{
  "d_model": 96,
  "vocab_size": 512,
  "activation": "squared_relu",
  "norm_place": "pre",
  "norm_eps": 1e-06,
  "bias": "none",
  "schedule": "wsd",
  "decay_fraction": 0.836,
  "seq_len": 512,
  "doc_mask": true
}
Each number is 128 + 32 x the weight over its row's rms, rounded and kept within 0 to 255. Layers, rows and columns count from 0. Numbers have three digits each. The size before them is the row's rms in percent of the matrix's.

# layer 9 MLP down, 96x384, rms 0.262, rows 22-95, columns 0-63
100:117146102088140162090134067128130117176155042102187144186133182129114116151136099151122081132110094104143187117124204221129224135215156105158136132129125117161093137135114128065187163167099156
094:095150117078125140167106127159146164183098065101090059111114124133144151172109145188133104101081164112072161103087114113149086160124116138202127107147173118184120079112083147086116076160105176
102:065127117096070187106133196116116159094173169142101152121162135107056116105116031121164124139087155130063200145084103141179121181090147134133120134140104121131158116106162173150138126134096106
103:125097142121110176082183056127174105112112117173113143108086176172140083144122156125125158085127167169210134137151083125140159107138150137227161114115193067150073147105160168179041125124089197
102:164133151143113127118158142108096136153120133165108124142116116104086154099166123144150055152074118157145094042136040142112141113162114114147116175172115037109114180168127139151176138093113046
100:163148096159091124072127095093138146154128135131126117125181061134140149137121129115127125137099140130090185118128115081164173106204125158121166100128120122119164146096127091109089153140177128
105:078156191098130124129145135147126108126186101097099077148206060167117150125157087088152115134116175071115173147107171140112111108134104106067117037114138123108102126153140097057173091129159126
100:093117148133122087065110169156159179167079102029120132141130068095143119161115092111133081157096184121111083210117065099144083186123138120081118094147174107145134129140135118109129090126160128
099:110090094138093181117162138100101136127170102116157215155093151144118111155072083149081096096115129119171107072089105159160180149141117127139116146114118147186140153134050095103108080171132133
104:113166144151137161160122106118136143130102101121121113152127120170138131079058164073094122107129075120100130090059140079115190128126145113146040175108130117145097103101158176098188124131055139
096:170104143148071166053109206164141102110132107103118142201181085068182176141117166155121143124161101132141132087140184137118106116065116121104102180129120129101140067173090147150140163146117127
105:083128143147121148185151068147132154148109122158146112096165095201167143170129136113212184110117163146115168136113120125149110123089101165127145215122146139146140164196150091121124119178125128
096:151109156186138114164158129142155109153161052117137096145099179136162129126098164165114124166101126138103137160127120110149127076090153118085159138114120090101120115126122123092114151114115108
101:138081199107083121084156112114114169100162079127115150089112136085117040161134137100134064163109127155162174075128120120159160124163079129154089100151201110093056110054141170115171134099064192
101:106161126144134155160124112105171145073096137130114136178112165133133052145097116107145126134080122191078130171135125121101170190142140135126205098193132139081124155145190194082148126166099100
097:118107090100158123119138125159162152124133116139136156088124105129135128159161144142123110180120134121115075185127141089101101156092105163185152188100133150172140077131134109134107145133148155
101:152125109123113128101114065123114144102126122111200181139126144122129199107128079152131080142099128122160153086164096109100101089153160039157099181157152172152112130132090132108116138126103155
095:158162149036115094149069167172082190173126132133159208136162107169084109103105128136144088127136136132105067170120081170167107168166130163067113175096137066195181097133124121145128121122160184
102:083077135151098077131209077067112090169170144125190134088094159138135126101096181116101176067156152151121110140181088104131082105182173141167135106134201205085121128126169154174171127047120132
109:167194148135190144145129102087142107117151114165130125130166077111143138151133208081199061102099107082115140159176129124145138150113129137083145139134175117170179092161159211152081100142083146
100:170078097061139142102065159152163089078123160097117072099156040181153151146108126165132149101157135169143127136174127087149173127134105160131116103178158102135124090157155060140133140101150098
109:081170146131117138158135095122177151096054128149187115111171163102146105107144138089092095172090160214126130117078164136136121105205113141126187099099099103155148135149118087141122169097110133
096:143127164116085134154173133135125138105184123108090126110105089177085126092192118108119077086132112150107083131103118144113077173101171150175030099154121130197112195127139130111119132102137091
098:101127145142114117124138186159138135145141094149203113096151148067103140174140165122107099142187215118138136096163127232165088157158125185137126109082068125117128150088116106092136178177065094
097:146136211145163115130115121124086127129089078057156174160127108173087129124116136151152130178095094125140139113155101123142118156066102171138136162092113164127097088139161160199168107103175108
101:127119123098158158156085170076127068147104104141141195122136095117106131078085108118115142036087110113087159129100191140155105099129156173124097121090073114093189092129081108110124141143084139
095:142097109104066146140126120124133145096105116094114102188118076094083094158129082171163092161104089115111109153102121164120103122154112087148142127094143120130134126178064135157092072105118127
104:091101108077070122105108131076172124132103116104145149130088132131142197151089108058103134120126148114094211074125113112107159126124055134175128132115120114143112160065106094088185162126135114
095:093123077146126133107113161096102170131125100136134146105140158113190086158092169124146115102112134125132144166084147121111171089146138205118113150122103176145052128152150144121088063161118112
098:192164164159149124137138186154107145157114157167164070134198121144121086098137152098188108100124150088127107142166041146155186123133085017111091104123090117094153104156165177143081098095148142
099:109164040141113054118112151125141131140153079113046143159136113174115127122113109098109067143123116112065107116048194133129129104096132193154145135174146099074173151103107101136134132148145108
107:132135144090077056114155179151161138100107079182148110155177160157091111128139149070147097155072100111146126166160118116093094123091113088112119123158141090131122128078156122121060163151141145
100:110165133179106072129139164129118118099153136132079148204199094168117121170147123118147132136143164109117097078087168139129105164143162108185081134105064061149168096112080178138130184112120093
099:164135134169137082172091095168144117169148113137101076171147122113115132134089142102115086145177125149136154157068148129130099073124069141098087157098131094161098153148119117099099140101172184
098:096118104141150168138181085146163118202128121096112053136138117107117089099144149198100154093142122104137129076169083096164126139090116158109171125118090125138089131092142109082149185122075140
096:120075133123155104120178142104085132121168096122109121161141145059118121115115161079105130185141150187142083123153122083140096047162130070135105074108153165171150098082102163125110168071181133
099:102081116134131120096126126130163136096133141135077055149119093140129155144123124156191158114130183200153124109133134149122134093089102136180172156124137060106123105110126188113093148183133127
099:115154118155188143083174083107122089131117113118092092113128076129143133184133088165176130162140141167111095093103163140151156138116186182104158156141179174094070103075150105138150140168116122
099:153154116102170117126111150120138122153125138165129116058124167083115188138160117079154129116160179161132079150110102130111153125079085131136128180144133118089122112075112154131095101102153129
105:136172131073147090140172173125098144178153070127119113140050146092084165146211115151217136109085071123090160098118154139149172166152129120111115144117135140151067170126119097130175170152108104
103:153087117085122098170182124188156159127114138114104096183128127097160089093138111109114089104104124158150104158140111102110138136131112119156118114106147089105147183143165113129115138130086103
101:098147090138100164112182103094154116093081065139104105145097141181101087115129118113109116092100075130115136127082157103091093143095136169107117139170182126142156172158171086089116199161110145
095:138133125172126108153176177149149174106150145130149167126045161112134133059135142163112093128121122093119140178164137073145146145101120099106116153127045100123154104162160118145101107126134125
101:126137200145108120177104120123083071113067099161078140129134142134138163078198137097127099153132072110107131120144144093179152134074087142149103157091124186113169111171115170128141164154146153
102:084136115178142167114099159169151137106087124124095086079108189157149129132125110068120165152137152188156111072150147122135145126122124146113149112110113136095121091142110142103076145127196107
100:103092160125144218179121114118087170097140130160071089111120150175074120160096128099122126097122099132132089114173114167140110071093057160111153147159172141171089118155024134158106142182152154
096:180131152121103081162146120165151165159101150113147141113106181098133044091149129096182126162074117083131119132099136135117167111158141134143114091122117094156096124114137155150211095125183054
100:164169090073092098089109195102156141176083124133160157125154175124167138129118081073122119075136220150060157159162152153064154130164131091166147031188109124108168149122171108135102086160157104
095:083123130130126168087133105127065128161192131147114107109088105115104108144163162134132161074143121125172096132141129120125127126132082132128177085086151117053157126092133134156096106108144123
107:147120163139163125079112150127173118040096153122115137118187096107164121139180139141073138095155122131075161101088150087134141107175097125098183166105144118146144106129157107132138182197179156
096:138090113136141156164091103100116141102122168184122157130064114132170136132175072143114174152203128094139141204102144096166102118149122099137173133128108120133118118179163057161098096150169105
099:119096155145115136148137167088151113172206120118171144084193151190119104118196101107164117176098149129143134169123151141179146128153187121148155116133125159104170138136140164219046135096150178
099:170156145157157180144160137174190090139109180095103116124132154175166138121135114064139136141118124121066165119137123088107101098167112214176063120123116097112179184202154151118123137139144140
099:192185104099128136132159149127170101121166151165108152158157085134079183112183114143163112196153186107158128115103151102115203171133209117134123122130095152076132156134116162123063158164141116
098:134080124104114099134155103137112102167091140142110126119132155124132132122160133115146152100125176106167130116100191130190120160157174110105132050068093126074161129118145129146091117105144105
098:157094138080070088128112135128113091122147136079130176112097124102124139123088130089141131134155151175105117131116156146054190163143126146149126148138157119126127071090045155157110145160087143
098:145184144150144070107066116096109164133132129150081114149163099143086080136139104081101092122172098107098149132179151122133083173122127135147135160112154080111110132137067068149166080097160082
105:132091146112067128138109094181138136105178157130115083164095166129098140164096174104131109104079095088148197078147161168160149176153130132143168100153094120111080108142148125161079170091122129
097:134146089093112167109155138145103163112142150157079154132190195113101100135067126133172083131157169085114147129193143118121154133117066125118116152172084255142135154139128152135129072167147170
094:112139079083128122115162117192146072137135142130093161183119120136141100070180155133173115128128133100168125166114163101132157107108167098149114171170133033112091164122164133125121190153134110
095:078155147117152163186143137164084126142090160168123122124152139192123136082117146119158178085122091085181141079126138084127099153138079133125177120094123166160073145219137138122074145148100050
096:088123128094088139100164114073131094123021105158150120135151115161124142109105148083104134182089143062092177153183161181169127115135110141150162088155138169084166070137184144125100131136167123
100:145114113140153183133156111213099065103176083185091127149153154177091117114110117132095093203169107177142165178147172166099134091100183167135129138115082133110177133100135135106095051103111092
102:130114122203162114149143166146126122184116132154127138111094105130167135167124127084164180126090092078118142124099093151149107096169171177114199105176164116162136133142156176184131109165114144
101:137093134032125134154167168122069136116149137154151117089169129140100104132106043149077126141129047149059130075096089081170129096135171137150172089173169094111164165103130168081072081083140137
106:122103173189088126127122120141105080119113147137076113205136126142143109104130172113151072126082112161147110130120087128086106114074074109111146096079118165143139093130156102191104108146192099
100:142084110132112080138116089165071096167151180108194093148141078094120111093133149066075132170138142138126104142080138138179136088152114090157118144133095108105133169123026150122125100111104107
106:087128087156141074133114129153149112166122153158135127141118118061156079108106143127124087163125158163081108166141103164119163130123145152170104166138110161134097109121127185136146107174120072
096:131128127127124199172148134138117140168093183136132140094121080165145158147108124113125139095143145204150116104138113189126189095088177129088128136142124193149137133152170088115151153125146148
103:137171141122107107082133135187147142138141098112128072087142165100108132130104101097092133154180155133158108120135062102139162159106163114118141183069131179137077122114188139150185121172177137
097:143176129166146149129102154127087119174098152129136150135126155164081112114121101104178146114140150202130113145055086081067145138072136110159132098139111168111102182049178117116157080147098112
099:191145124112139149207124109039107128115161171126129155092119131090139093150123145137092150135198166110120158107133149146121126166149159160189132171145143134128134107127098135081157125058104098
102:135113179158112125141138171147093176104101145118130073096124127178107137132123086073201142097119168148104198119095123125162123109147082136134154143110125145151113089115140138134168162089144159
090:158154120140098083135111126131190134125138112083123069148115167127136138123117126159166042103102158073131137155085129135142109136107099086124118133071101146084133169081103134156126094100082117